config.yaml
n_head: 4
norm_place: "pre"
positions: "rope"
init_std_down: 0.00776
lr_head: 0.00342
schedule: "wsd"
decay_shape: "cos"
train_tokens: 550200000
dataset: "wikipedia_en"
Each number is 500 + 40 x the weight over its row's rms, rounded and kept within 0 to 999. Layers, rows and columns count from 0. Numbers have three digits each. The size before them is the row's rms in percent of the matrix's.

# layer 7 MLP up, 1536x512, rms 0.0698, rows 0-213, columns 0-63
097:647476527485456583464464447510551511467465473553452493504512561502535527529456530491480485526438465441511473519529476476516534438509465420507454487453478532445516451507444516496516488468486573
097:518474487452497435462483516532430527577482583505503482499558452540432560439499465482476559527514472541451549537532541473532433543506576489495490524431526563435533526361543520526465526535483471
099:504501484573478494507524442480510518435565511449406536475444538391512470524541454497522496474510497493482436449465553393542484505456507511525469483559546507474476559474448445409505486473409559
102:556520509488462514512461520495492498487498527575484515516560475485499573523486458509492488507517594465521560545493562522504547584569508534603504479491449539545526474555606577490498504428449507
086:472529517548452578519516524489509469530429443485486498512506486525545413535519381509495470488461574485470469491519435543517514526424435483507552501420487576409522597444513497454497489569594506
092:455487473440580498480461470441520493434514542499468435535495502549462558494497461530428510492525470497479436512503522497543494490528520542432445530560514623513524516478555544464459543502527403
102:496510494528556476424550483481561446530530440560543549515497499531574504502463524474472626465536482560455533459590490437559543520471454476474487504573524473468455498465478537374515483504496458
105:511524484508494507498436527509531538527467421493485489423504500494438480522502499529489490499500500572492513472473492412523458507486520554454503526459504485570511476507547458477474369478532513
097:485470531455465516494599531571516436448454571461467504477489497518521548450509444414497540460413646466538491477446501473565544590531533493468521555534491498484491502535540532487488485508532512
082:449498506519447543514450469447508511507548561452456525533567545546503513503479510493578475495570523563476536491531508530502449525479535507509470454484484450480571490473468485491509451533475436
092:566441541455511539509548496540470446552489504468509474497543522524481508502487520463520496494534513458541597540574549517498511487585482508510467547531477479416525448560562449478488513516499431
097:570432511585506508495504563519519565573492579519486472546580575577518428493468511457477528498525583510476483560542427520442500464535455421456533489506513489514513488544560561487475485427361493
108:508562423332476419483484538519466506470438500524495444485473488530513496493452475480498472549531576521510521503536523489445563447453451502452558537520414467498453488570456448487495504412422527
082:483494522440562388514498533538462472497494490518506465481520564458518477501508492513541476513468513496485507524481542507520532568498535460568532494530472498446564511496499443536524482476498504
112:461518498518513481457445492472455519527477510512558431476528499553474475491429488544487505515533557531535538500540509444492522540518528519527496502553510438580541452447578475474527476483552432
097:467453497485501462548502505509478553481520415496476504399493467506512509537554452520517497442461537492477494404520520442429547566456448567489505500533494523506464521423504490569446488506475543
105:494499470526471445538524460495495485520576524502557531530419442474494517479440422505517422491479443459562412499528409505469459538521459545558475466476590494540555528449470499482445534479464595
111:538505439533530459443582532520470447481423541523455513498542505540513476519477468471482531456416528536488501457520510481532463436498416503547432606491531571503505529502485424435390459444454419
101:565508507489480551452496426485540564496546542492518472546493488539525541467483488526503469472504499573466507483483492492490503468499457526534463533499545445448486461497469462473524456479485503
104:560497544550639497472483508477465442501479519460523510463514453433540576486481535438389485544494498469496521516438559477518539447487508504484465474502478519552442436460531526499483501486445532
099:458538510483540529474512509514493494491481524467560522491457520424506554512486565528471487513442398521542472492471472544536502501486476504503516499545498557470520467470495470482583517460491476
101:512545580491534441535517543452424475553448511487563427521587536486517511465485569497581465465508468549508503536491498481468532537484459540496523494466557524508487488486496471498482559530539518
097:528538471504514468551471492548567503428463626495563443544470463555560458498508490535490504515534508538489473409458479489464504455460523485412513441508536549512492490531518448500481514482510475
098:455455418551489534516464508455488556503540506445515465469561525478439505550473543520544522547508588494478541470501512472479485536526485564496478538560491426476548441471398496480509500543527496
096:516537589534562479526454537477546462476480468496545454504476479489458472491485553470505489486477535533522550535508539534527501481493480484434501465512528543435551419585510484522519465465504549
111:588511457499506521443415517560482608527504453545512489493505527494434477516533511524484405500592537506521510482444520456478471488595471438473516561485501457545443455445565474526505454433482529
099:480450526502489496492546548515487555508503481540447494437479430480484518490481521462450498478483536516490442452538482500432459511468459541507458461574501496520631509497575486530506544484516448
104:424453555558486515563473472509464545567453521496460541479543499486526485402510478576485494429450484464517488567449448521513496493563542505447459507534468495468505485453503482483522504505476538
094:538543584464497455568450459480463390551544602441530497526547484525482555529539512518561485454458558476545482550488443479470511504495522534465493466445542471457487512467448483506519481431490561
089:475428489430511492515525546566493462454496463509500519572503478457522520502597573494486481477461462526487511415525481446453524514391542475502541496505500491516523543585586546517498528525484442
093:435438539485513471547446523536542490512537469477529538532560497485465476475542451589479505546542485490494468501551528554437559468494519524512522494521572479498566480524550476506454458453515429
101:470442510518540536503518528492476401579536531511505475480513525462447483499470479513529510538516528529459550526467552511474549531529537525535560466500523483501541499482483540531483452504409550
099:454579536475461484500558430456425529498519478525518523521537501406511474530498495455449468503524493509537500492486489403433586472454525499445388485539533563561505543547472504439430462461477492
095:521489530557482517496546475508454506520464483523407515501493456528553507486439543501493555474532519454506481473533542498500454437528494479499476445502462519509610537530522446498479445519493501
095:534520477543494515452507503563538505482489408524569481428480418531506425447479511557422556496499534470521437501520506514539547544479493498410469450516494415600444484447473520533531542498457475
095:499543579501487599511501548545464357536535599432526482510541462395493503435491470498483441512528498541540469467475480544460550491485522536499510535509506547408428538491499453477472559435549481
109:478437579555480494483541479486465459489501421548475490518436464459445446482470565511491513462516466501513408519508492548529493546436443469597493400518449537468513507560458508575497498508554553
099:422471508377478563468477523520496472487413471535596447530494517458529478504469478547543489446491526493531502480455516431485478538555491505451545527443462537471563500492517566452513470514470457
102:571545517512530460472450525579520513504538460489524471524426542455461561492489501469487552529549518459481481517512527491471601558495486469526474477533465492590485513548565424525485464523452486
094:557481483527524512532504519583513517459462529555463493483467510514505528457429524486508474549561499546503458549546480433478485537535526478533530441518474475430463507465484469481448509525457465
097:491476448487514592464484537488604483462420522507525505530542544508482525564505468478512530518531530534461491500560530485462464438473538428488548482557495535490426525440531526511476563493498550
100:480512467454515434504484478456500466453504509524479483529461506484482546529507556546449462430498523590530428408485473502502555495492469501515453574477481463542453540543517460524478515437461512
105:495501547420505652527452529497515529466467531443481596491467502530488453504538619489497471488434418478462509516536510471510476496394500497532585434489532558488530465512496525502469554462504446
110:513546470477559440511574468547515506511488401501524544494535534529438497512542514439496528521510492509434507509448428495466496458537484501438414545464497478436533505488528481476492448565440447
100:431485491544582505533509530509508432510486483469489506433471508487531481517556455438427481492419513529547513443510457544488465491504526514463453519485485429484515515504511448552456376503453512
091:445553530506535458570504581494519464494547495439523513454480559520494537451545554532523488511549567475533525523534463476450510524518502502586462453486483558484468574494474515481420501537519503
109:518512452499502511548541454528494503442459523496535466474438467460478478510492568499460558475459505547543493478538577519522510469473524481444601466481539580482525465368465494501458518489455439
097:464484459508531519482488490546524449559509504465509516494492526510474506455514515487516490585522557497535558468511537512426564502476440489466510487516491490552517474470347448521535492471523453
102:508566501466463574521573460532428519497511469423478555501518497496486473516403523505565460480529416508462504457443518468455533540506521491448606539457492455484491492546505541493383482513523489
095:485471536512516447478505517493511577516526573407534472528439586481481488412478533578531478452517493428535503615444495501458522451449470467443520506503574527456572469561522520437506402476474506
094:574574533457485435469439494451521481447502474522509476553490674505456444540518498535506498544530525492490549508535428527515510540548508525545476480499509488571483438478473579477450527439490517
102:441501501465471528494479486508443544558497503517534530513506494486502441491497515482453500555480515490500502536462549539534483463512521508483470569510470450419555524525492434446484533540477500
105:511540533475569536507549486454442431557487502468532482455519478508439498481561550504503548488475541432463531493568539541452492443502546454516555495492474472460557486492503546526495533557504507
104:494463570508470534532455525504504562484543577560547536516451476467486466523478530518485500485564506498504443473523511539535440467562538500566501443483525588523416487471476525490457479487537509
104:436558472554530558467472402441492526544510466539512560450571537415466517517445521458544512533501485497503497486497496523477455510418524551544512478489515536509537483472509535473512489493500516
084:583491534523503477507489512457536485454542451518560453491549519505464474435501480429564514514527525520553404502528416463492495438531523495454473453515509492481546475496517475366537468475534540
095:563534498478451526506503535480468473573545434426516438448532516463487546482504487512416488563477514529483511536462477551464477547497491597576520498504511480433517486527526521513462448523480494
094:448500594522475491474542550528492526518476434518505480510455463536570505490506529525532562549520495566560562490512521498517465479548476550519489460545549509508527501497516454537532525467549510
107:466492487484428530495497448422482401558520468503497465500482432519477526516479571515459554427471515485515538528464492472461537497477427490521513569476543432485461518545486530501466547505543535
099:599543516519429566503496526557515498446550537513567450500478516441476508485499527531507489457492446466518451551500465518459535535546470493487483518450502486500477516503520542493468501516529541
093:644571513534523464532528479465516490570516482494442492503486459539578490538518505465468508489549503508474502523459501485430520500481540500492580462482497453470486463447435484514471518495499557
100:482477532512579486520499500606480502480464540387533468539498512443519520515499457556471550425566466502515561464501501495530507529533501489584469542491509510440489511521490537600555517507559551
121:473456477521516443522510531503521462470550539548558489450506518464471528549487445518523477538566489457551499519496513523529568508584497486518449474546490444521434509479527527542424507530430523
097:490551477532511569487503521480554491469522475461462563467529484525474547571427463537558548474514478560487451512555567484520560536502452498567482521502430464513515461476541433470395490507458464
086:462419460489476465501391499517406416512510563378553516555528485550551458589487498511532449481468545571598506519478502468453448525475489464475497586423457540547489515452485512537498483481506517
104:516488521506472415497448499502536518474523488502548466470505594487524562430545511506480558506497484555523499508473447487498549495589488515465645421591556545502536515422542471438475477460392464
105:484410520535433589546484512558526545504543561525497505528444498468508554545510448475570492492564534589489515447482440553487526508450510456470601483502515511506455497513514523465589483419475530
103:512443471367539408468474467528532513521458559513438518527518458523452558543474532520528628493469446534509475443481479449459513485584461464470472615433469561525567492509527477544490511504446510
107:440472550457523465436555483523513525508514534472539544493486508507522580455495484435488522514522510496488543435492452514456533476578497521492566515518522486485468512515510425473500504546388555
103:623424489528471441490507439555519480509443493504515520457539464507481526448434501560487498545561480513463442556500510513483471521497408495484524553512537473534495459496453499526585521533529485
107:502507530543526423520481533461466522485463524465473495452482482400398442548482496520511471517460479536477496552519498566544499549520452479495486515536484488445502450485470530505478407471469516
099:510524501466480491528434468496545455511521523431480498512500543510452500466519467526456472496484472557513458538503519525495502493443496539518503504492515520447559550508501492497512530491491491
093:490425494517483530484508559526504447455437571534563501480473476522491499540464556447578521518514476445464563525457462490497571496486418460460498391453447497413488554539472490500486463467521534
099:553505521441525452556478455541464492568459513474592521496468511552462467558440465472515524482460478489440499484476421452565510545407517549517551452475540493511500598431531494547456477447465558
097:552475478500551441437533435467535534501431458453486463453505518499523491471452540483564491503459518520504523511540515434517515529456491491446500503520540556514485473534471571478481488447484493
100:471522459521575466423506496448507569526474537543496517517549505451434462508494495476476448475557560483473533470395444484516504559490507545498533536439449467424510472494519516450517436487477514
085:503408433512524495544492502477509473506565557494573483417494439486457500481530437466457526590487493543498544558473532515469503591473522571532549434487437510434474502503502511483528522511428538
105:480419547525476591500506554502526519494459521558528481560436481446453470497417488509466552542470463551497579430462481549469481475483523445470511503521484527553532465533464552463516509479442517
097:523535598524596456626554433557460500492458536473497477519484539509509535488507500530470485498466477474467561505570529510461527556486474442455446503539414434464542504507554479493527521452399527
103:420497497497475545546466498437454470591477469480497540438485541516487419506479548602477483447461547525526498492566512526552467507441429514436502460465581479457602458508452453495509518565516504
092:530491479543492512501523511450476463570511504475494504518537403527492482533546522483438560558556519392488406477489434571496480441524507520503451529531517556483482464506434455475474473529450409
100:538564513510512554393500526501489519526480478521406450502543448508482525516575478495450551552459511546545515473494487455500553535472538562446513517535468476417492501528548464468558465457459545
100:498534451534536448465564522467557443533551507464431545426447484473516461483513532520525481562527483539474538565562469453501465519531531479547550564401518533500495433481508492514486509486512532
095:513569437489597482487491506485498481510532455545508554492492519482502495483487521587581489531450492522506452533422523471465536530531467460461529516401462556505466497497560513532545469497478544
094:488461461557513441522531519487499519508549473483541535458473472480500602495510601454573433495468532520549506490483480509391493463479495483493508431540536512507614430528474436470428491589542483
104:562475520534499533501462557511519516479502536501454451526512499484493505547572496516437478472568563514535570512504518476471504484499527539463529512473481435480514449507568486489532480459500463
096:456472526504513483561488472477445499492515497470534534492465501526486549537468429553451535501491546469589525485453514441477476545552552464540490526490521477485568516426487466472458482513468533
088:514476453564547430452571546558501493523524545473549406487520541457463495539523487590456443524532472517505515454512517491562482449497472529482479510438479502433512513467462413541501519495546469
105:485511459484495560436480509441503531496416504552454475447528464510505571486476507511504545539486444470516483479523464526460450533532444478526499517522510511553493486493469461529499477562537536
091:506540481464434556500529537528506416527425544477588474496469477496507504537518528472503452488532507472493491489497542511512503515454468521522500523466474517508488455539537565470514496482504565
096:495547523493474471460565528491560514455513467559535591519514495543508492480498448496471545463501542485534543465501492452552477484524470500507501427559496498492515485457456522499426567529485462
094:497577522533592436552450449501520529501389507577473558529529541460492485473430517528377469499504471535486504547502520502430593557511468475471446589494531538511508452484482506503468456514454506
088:535498533532476486514521457499425528473415581522470492499504557505561473505483451535505517519545484488559529483513518454489541620461485455492467493514462430408551582465472448552514553511515494
092:454465465533498492433529466556509508493412477504580517541468545444545468552459513526460532534482556480396532387476398473550507448563452518460529525540601478556479618563470567461451405514519434
106:488480483521479490554500489501471468542494479455547508562509442500520538546545500549455501526536480454532496486516472554508450494516533450468509541602525515493438512490549551514511563562522491
106:506509495490496511420540513475493489535504476468586583546472443520469527490455530574468532336467527425489466535469499461524426516544533501505512518445484506530482462550505388536545450530510525
091:487492528485467455492484472486532423477535531484530441490508536493478462557498482467527489516497488485583511486532464520541571552558523436521539423564466489582470522465551498483549444515492488
105:504478543454522566433441356482512573488501459574464476562499468514485541502494484518466461499548472519565449553514554470514538569516547554471455490541608473458541491521530501505458443482478490
089:532431411507436469501502405517509492532550558514499476420560455485512523480530485497551469490473495533528492497492436507503557563430554472616514508456557480424467582452479485463520532457489522
087:527514506476541444445497486470496524461525571517536526492476503522513434437489490490554559489524513511461529412462404449519459560526460506543445447532500520466471493470375567422467562476571491
107:515588464493549478464486493492495542463469556491442509461520487484525496536489510489438523490518474501475500569484486518524558473529515520492499498553436462473495498503396428572506455529501454
105:551504430509470531462442493469533439414485464515570489541523465533498488508514459500501513501511455589571472520474542500487436491487465521477496513500435518489536487496438465526461514530462490
107:527525552430558519504500447514544556456440531472508534407480568487469437464514589491491463464482522480541499438522520450548509514527549455445517468506552471561563511498526477513404566450532518
094:485422492562587460496534492507542504548546525434546521593477546434532493486468487533500558472485441482515475462534505470505505497496475459450446582574522496526533555538448519459465459497518457
101:517473488487479525510477424449509581533529609507474526472505548448579472466470488559515461534505525475543495491473490451431473540469554450503494474458482471498492518486556479440515500472511494
097:435543481468566513515497517492542533559558546496533490488434581526461509584531512552483537477434483525515471511486512504435519451544497491542470504518461499529592574402484534515496460480564561
105:572500502481454479525510503501459464496472584442521477472514548469504495558504475476498553580496584517455469493493496439509481526488496541496502500451566544461452535461432491559534462503455468
098:597510505505495526529537428494526403586557477500532533545495586489431581541497460532411489484417478568491449545542497555543485519461511449478530537478504471467484502425556479523501491476470481
088:566488535490496510449485523490443460499470504472507512551494510546495485497407591454456416532431549468532491507498492577519498560476550449443443568475522473540430485494496550502453553522477541
107:511535517537480407452485496505523483492451513518549483476465501500485466489520580461482466469506429475532456501423491461494503464507509446453545545480559488459517500438437490558480480458504551
097:466558441461511460456523464499478505492516572438581508555559472477597544493498504457497574511477482473490535474512539476521497496526502493472541532531501434566463529501511490474417587551490466
096:460477532487534459554438546495524504507481500466488549437529633448483438477523490434504461449504604560501488463534488491510499518545443514548490466461434539474573578463510501546512456517487513
098:513486579515458559495503506496496455444524498545512465475510512490445579552467442527444536529526532501476518470524501447566575394504484559455500489557494492550528491489489480521476469489555433
097:501502535536573468470559522470515513499510542505524546479523477515485511457543484498490485472507579453565577490544540472512513551539504532501578550520552528527507517474502452472477408502414490
097:455566523464516603489508511490511436477434516436430473487498478529510497546564468525512443596573440456482524546470494447495414477562514538583508480559491497556528535518454453453515516509484449
094:532442566535581529492495489581429556505445487550462502492513519481520447630528513561531462549487478573504463498508605405441510526512473510520453465550509485531494449499512527373465451499485468
097:484449509515474443484428551538529494520461535487478522453486548487396470509543488468510517523587482420493440581482510527551505539499511502549468467532508464559465501526442538453490453430501504
096:516462494470485487477497478494504521524488490512508474551463539453471490571497528519483470527551502536547465482511512412439494492534531566524522483553451513477475473407569458523643483553517547
090:558525487452565570386478541480413497430462485483566535484480514545493494467501569461520533458526546533440569454476488517512495527517542491574443495495571591503513491475417528470397486523519513
102:565543530553541406473538557461458497524465493492553507476456534485462489484478508437507489440456452517547428489485493540550420484517458466553463502505542481512453536523499506480499540529384489
104:492558620526575427544588479491472428472519545575574521510473530540482498462460502489550513550470482516499487501470487461507473434497477565479488541523519549531471523498467532575506442457506530
093:465540564533539454502475468571453596475451464428515513479502451449486492538499537503462517486454499503565570409488471470463513524494513546485447520499489498559442524492471510486518571537483482
111:436465573489493497482486451517442492533487476452496530450463485449594472542535492503493525546463497461515536508448488599501526492561438486480503502494472479504488470560583551423472473538519552
096:517493454562500490522516476529548453458498549476492481459469500441506500516574520491564629499534573407490512544535483454559488429491550498539531495478512538530468465560459557522527535513491464
102:519440491504505547509529493524529472422546483533436518499461500448561576509520527486560466458509482469498456529556476492558510558490499500443499542575591508468498450496561415470542572550551525
099:529511456417475511482515510584512519545474460513477551490547572563445559535524509515506462482493515569447470530534440516526514493542474457451504478483519528545492497511512517517484416480493527
107:528530491523605547575544468543532551531391480469497478520481458500497474464499467460548491462555415387552527486500434468521487457457475476521495517414498516548496508459515543507478486495544509
100:547484523472503431551500531400495545531558533502546525451545476490509542499452487538520498532486452563436398587480508492430460529547447481503485490484505499477502450431521436504476511488505539
101:508438578555525515397546532509451484550469489496470556559458475502465487450525447473460546533537510571554440485511482486461539549470502492526534451544476506563522519511466528530527514495469430
099:559445484507484523477532371610541493537534485453565497528560496544549521438468517499506468562510528571515432524504532515505433460442486520505528447589491537510473564575565560536512491539576493
095:494502505575508497478457470553470516482518493484461450528601518486502505534420454531490527511484497395421487443548555486475486502483532498513490544506541476458532502480492562563512482494512485
099:502441551508472510521521461492550514500517527540481538559503552509441568478534447530537521497473604508461455485502428490517508560520506509563531464486553544423397452517508468344558474486459533
106:524539526507492495493383446562540524488494550511450522551551467510577508503476512465513496490507460511513503576542556512470449463546489593504583513518500472519538481444503500598496559491514524
116:537521476468513513399463463564498522437481478445473552485480544496529439548463513493421449533496477510450518545578500525538485544526517531454475505460520547550409501532598483504512458545503537
089:532466448471491504496519498489545483513487543479478488497504490514491571447474561535541481507525456515615524451546454448513560511490527440484498455463528518601511440540515494488498525546507519
096:511385522448589507569519410541544561596521522469403486561529480531514501497486581505472496574507446558580477500550487521458503507516474480480504525508484476514569459527466493540574478525491470
102:545505494504413564513485530513574531552505551484502425519491508522435530438439464496517534503484538494445480521489437534513478436417475511610537480460511504469517567470536615536500498569501505
099:481477507392451482520528533566463535574514513514553528464507519422548544412474493558515494443508583474482490513489516471539505534537417462473547503470524592572575463503491507508557533522555479
090:441537489463465532583493411463501432497450491565433535542478559509509493521446446543470486545500531526498478534505456492490564555443492483545533546538507543533495529455448479549486449498473444
104:484442442471524537536419465524515495466491441484444445511509491536571526507465435567476501453476530426514537521495584465496524499528529481568516488548502435502523516493460427523469551555556527
096:483508495542465512467503499494501552580522505562494501456517544469489441482499474523494502496530575503479530513498564469474476480499507503487478542475524543462502525557492543453534370422488458
096:459573530479552576510580530413490433527497515479504512435515529573518509535498516415520503481495516476487477570471502451490511479545526468568630495496481413481474513537558563508459472481529582
100:541478498420534464476428498581537547464424509513469519420547475498444483553481545494531506505556515532533481520484512442454454430496488492432606541489527574557538563527529508538483530458430488
105:503416496576460432491529468536532560539460534496486476514435533515474521520444472466437470538498498469535502522465463496530475512424448579544507486488455520478430484583448470546536566460468472
101:492504498487512506497479461524486536547462480511571478465481451437448451455481492496502517500448465541540507459459506487445510540521526501448460520488462482519515472519438518521447494555401579
082:525522491468523502577429529489534541485501510459473574487462535491422435441477554516471517499505527516561477449538525490480461511498466526441436545463470486453510555446448432539506531446498482
093:494459482434597460413475458574448423529457547440507526495506498480532496537475466458467429533487456464531416500499488482460496396466479544494480538511521483554539471542530478535552438511499529
101:505556522451445490432498470528505527480455537546508533470509532466485500529527508545518490422473437514428434448555527485534468500544515590553546476469503517459497512569454497454470517505516479
102:412489470516554501421468535492470510489482462490475497477523477547503502527544477504488495492522436498471494447478477512456542534515510547511531483578469548492460518472581449490450527394463555
102:502406522552459470450527476540547459539513510547551576468509464486519480444514528501453524546504523454477506411525516461466528498519496557408466564533557480514504504523436490498562521562544442
100:437519466440565501479481486501522432559535544486470579467499494472581530511487477497498498523516484492505471533486501558503499466493467469497506559539547539508529479486566571504557474471472539
098:479562472521477472457536444538505462482471459563501480493543617403476453562481484486574494472482495532497502481460432443455473478479532517480480504494484564444457532490423511573496445466445552
085:514485463393503409572515530463555489503465500454487505523522532449477477494471512526406503553511530465563575531473459448485444474477571560469484540499519436535527451577498464531527515567568504
100:533514431525505569396515541521567512609445554487503471472513495490527509414455539476595517474480488462505505557502487493529470494530476520528503433426585516478440514530509456475460467500506472
094:549447434502464504516481504487514533477571495418478506513450571534442487448519491546420527497585448419518528469481552470480512496460512537469509519520501469444445429499518561575542509541475457
099:571483511542526474509477507495484439488530525534534437507479438556486530486496558517477521441515501500499486604432543453481497481450484486585520490502513415478506627535491529495497531476469497
102:466527501520606439576514463513514481538451497485460576587529545500506452494458504517455484548530508475486470506484512522503527494443506472466533517547475528479484514528435497531487404505550516
096:476399539462507487508478535544398500466538502485471544555517562587524505488500472431513488495455539543520522552538502474413490504514478480457469454402531484488546509507516610525499510467480535
102:499529487520507468449506464516511483449478469528526499563575583552557457507487464469498462472500540447532463511530506519573540493532548508483515490442528506499548579496537458453418505515455538
090:556569554543533500482530524485503501504525481457496519470480460513517455554585556455584488487545517478520550450451447464499521487446458509519426465444538510534520460511525499497520507502505494
095:507505567508476474539493499535493513479562546512467485530491458545586598492528480537531525484507511452506542512539429451562576565524509528496573508529518480517503427490488485580500462582520473
095:510488502531457579518500542467504499490533486514482464495446483517466533485520533494521533501516531601442513479432491536473440500518562464512555460456541488522445472416540578465491546435464523
092:439496514435540449463490491510484558475469508550508476457523493480505567523517463476557520547532603508471580494543533491497447561521495539505534526592550527481479553523489497499552508556450500
093:481478470566501493486449460461529561506465413515561470526530444505503494444476503476510451455440517474562551487509536491515527460508444508528432509578469507489506517448505585492503460503482602
098:574546505540528495520463475534565506513539535472520452459554474429487539522464508472444465471516460469521520453506528530505482500477442508427482515476494517523567526477459560499422466496536486
111:495430463535549521448584506505563512524521481514533480570523503486497529502438503575406544466457510539485492475495418446479481498468507498429478462599557493449531497471511485541484502481500481
092:520503492533504478464500457507422553500517516481468576552452530525444494525514414489429506524542485510494495538510551551452519561479531517521522487484520497550478425495468417464495425515555428
104:518470424522471501522486509546466541406485495504459607448559516520487565395486556514460554455517534470480560492443479475568574461605487442511528483531510512510557415515570564521526443551465451
105:522520448531451495571512567555516449487506463472474524543475480491490480482485537520537531486528502506555519514505527558491499487448566507445519445445475466490507503494493469548533556490498515
104:503457564569437450536488440515474559533470535530504498432540544527540504513494499523535484490508426544449490493455488514526468526480429500506451497508485545468452541491520481495472527535512551
103:515438568469464430425558523513504527473463497470492555462494526532561533599521466501526531482454416510492475532509488523557542578578537471644510423572556496513500474542514437512529444525603557
093:461518433540489423519498456521458494505523522482486570530516471476471480489467452442520511538458507492486431540489537525478541555533452543487500561530471453512497553496500530570472469523505519
102:459511531477527490487507495520430549532525526497486491510545447474639469557501493494500491484520532441542576527510468470450436449565439521463508516514464472581480478554455550530463473529480490
130:511498528554493540527390468562532480482491527544495507525500469556591494414429432469474576566520465464455514488515541594482447550527557497471492528504547549517484484541547507510499508414508542
098:498448511540521460528475435604402534482483520479534473518497473557526477421462512458510514480531476503507576476504517557450524464496494541506462507508433497517465476500502481526545473491518486
099:502563463475447421515492523476515510556539472564532510520516487414471481494560513484449432537498498421449571513476458515481482439491460497545532527511568532473476430449474482552447531454514482
101:519457451421545451469518480492578490527454480532509489514488524580555500540483512490521519513555565435474537491490527510518504482614467464529549500533488557429528423458519502509431462539485431
094:496454514526493505552455479461494510466499509503598527511508540509553459506531465461528474474432479539535540558505518516451493501519495515503535513486440497498527501494471476544569467511500472
102:466437417519536439517513499529462507479516434534477491468527480549449478564506526524456444483462546391515536528513495413443473494510512580469448473476477419556594455504533450497500487507474487
106:501518504434483441428466483532405508450473526426502463494486465483601435515537584481495409476546505514534498479508473454479511517487517462482540499513473493497490504547500568464514379498495476
107:584498497507491553546500435496516492523542542455445436482494511508510539551516493430405496500411523490477424534536513600560531494504491514461481519534529537527507470499498566482444553516420536
103:448620520461492490522467463453470514572544477511489524519477458434468461527487521537500548501433499486557425487447487488427513517473489523494480496580504493451511523499501500522503545530541605
095:481504521463523512517472462537489476448454488528535497526578510514555520560483527475495539468472477487540523520510556496466528588494516563507541524544440455480426477532513500516617545500539503
097:481525543459547454412501487464459492565470478513547484452517507501561515513483524482507523530519469530464509479480499506471488492459470465475535475408488507546535537503561530482461537515493503
103:468478537536469495467534395466489523559452445408523577501465512488496518441459531459578562554515537492528464524510456565483480513525554481498522511543544532499519533475507501526449553510558522
103:440508433486456568534519483501479437429484521454439521499493546480495388494418587501566530520461429453432492480547453519434460511482484493502548516481489506532507476509546524432512437509483477
110:522533515610491493466513505500499491587480501494518471434542451450479506540477495478448425486464478567455493505467492484521482481493523530510482603485487505498582500502479511554506568450455444
095:483444508527432507423414481589447512476512472464500488436542524491485476508488497512444560496462482584531561470531525513463534503555494535496510534570454516542501498519539607555535507501484436
109:574463505508461540439499487438503472550446438500463488529510471438525519559454508526505444474443481549545452493479458470488503460474553509542554554501528536493494555545508488481448462534470474
105:497536538430459505483551486522464425516457469455574525525501519486550532557473501489439492480469493490565582501452578517502477443547450534535443548525487554454529485488472423554429513457452497
095:557476456502490407441483504442513517494398484503496455534558530440511635533484504528464538565553507596524433487520502502542542548450519485476511558506498479472546514551592482495479467488487525
082:505563450467481447512518427546536553460533505512516509525510472516491487510550508528515522484522502481517549481493515547509431499498511488540509532463488468493557518456493547420499502460409485
094:616482481479527484513530394503550500588456555545398429482536486486513500506540529430508445415507472508518549483505511563560574486495548476489490528477595543441455545529446554472487490508475443
104:580518474503485492468516495561542489485449461513542530432558528384435465462513525496490455517498494413533496536496482475509481545460546518449519455523598480503515561509452465536500459517466511
102:470534475429465492540480540521450488434494500493557547493463470467503455506482492497528507510544463451461473461518410473402479488464433457536453507536528536522425458457453502524564473449502487
094:463495603518567545464445498472375419444541485444449552394592487470503502464495542526429490513470488536569512541507486497486489479530478493558449572486580543485482518495501554492378492498528434
093:511571488465572463494485493509562476469497447540572502560536544554449474476479535458414484485512450536513477551496522594502505490496469525521547475549469519514510472406436573461584507530536531
097:539458564580500523471432609514500431487445466495457462451466468468494537480520474437449570494465453575527482551505406530449447513449519497488580505509493458455493473521535525528482488542501480
091:528475535491592545472492553483516474529509475528505500503438612538499537499460571525486538551407498493593562463574558505498469498486558528475502509471558490489488567481534539555510437507457429
089:487526511421537515456456516553482510467430543474452505504592504545568578500527486522521468499470480523499507501457519499465553502553534464453515479571488479471578514460429471471511450510484521
109:516489459510580636481530470511546475491433439417454500436506527468488427462545529497514473561463460553404468519440420553544466500438532511487511536498490462459548509517543551499470491477419512
087:648485483586504491520454467500517496495484489450496532545446476514463502442502540482478507533465569555563529482457458466515465507484535514520473597468544573493503580527492514517432500531505574
104:498527475486464448510467544580475459455400464512534484491509559488456511526510523468464577463550496542548455599446532486496518448485479552471542542460557469574550499485476522488434470551516449
107:525470445518477436476466506540470480489375459527456595557567519558470606586449518492479520470482533450554493478504436467477466459509436574427443529537504443497511497523475432506559493489514525
099:483503492502543500448507545485515480449515497497467506551522409511545513443468432432503506493458480542522517492477458506429523505505500491499538479461440481565415498468477440428496513493520435
115:542523522448561455483505512532491551482469460456466495490483498512479475455442494546544470487445582505502437494523525515446484505462494521503545551599453542466428457496477551477455489493558476
103:444537541466464513545492500484530478534412488412512510458470471504589511531425517504503451567469540496529501490529491547475455527528546505506486526522462511451460557539558529587517448548447485
098:497494514510486495412524546515547504424478586513517502468475483536578560519483506527553506505535569471584542473447488519517513519475516437491467533494539574493507492456480495425490505514534493
093:452583498539496488503468513525409474604522539480538514467552492505454426548457505511545454509481496519533473512458422567498550479466533513525520486512510446528566588551464430533504493525521525
105:434540603517521454474553489508469526480525478574575540483462464493494492526435501538456565573513518390499433500509485463474522498566453602540531484462463511523522515466482526489525442474427493
090:544491468432519544496500494491504554551490481470563478520498471465499472469531484496522541547520479510529550536446498512438445560495515542501553477502543510435502526454493523514525505503537449
098:522527531530489507506427469583506544464484494438554460457536485428465526512483555557478459496487473509556405436530461494569533500481477461490455413529510508568447540423459410516518485565528455
092:527528490556486392423505516499542483557480519425424500507517480506476562469503369513462507455518504554572539527489478489520488468533474461558524518533509513440434556514478537454486505447472451
101:480486516459555499438459465492493535529459532522489475527525509527496532511518509431432466554512490514479470539476532498484551504544533575512449525557526463493492548508534553457480492500487528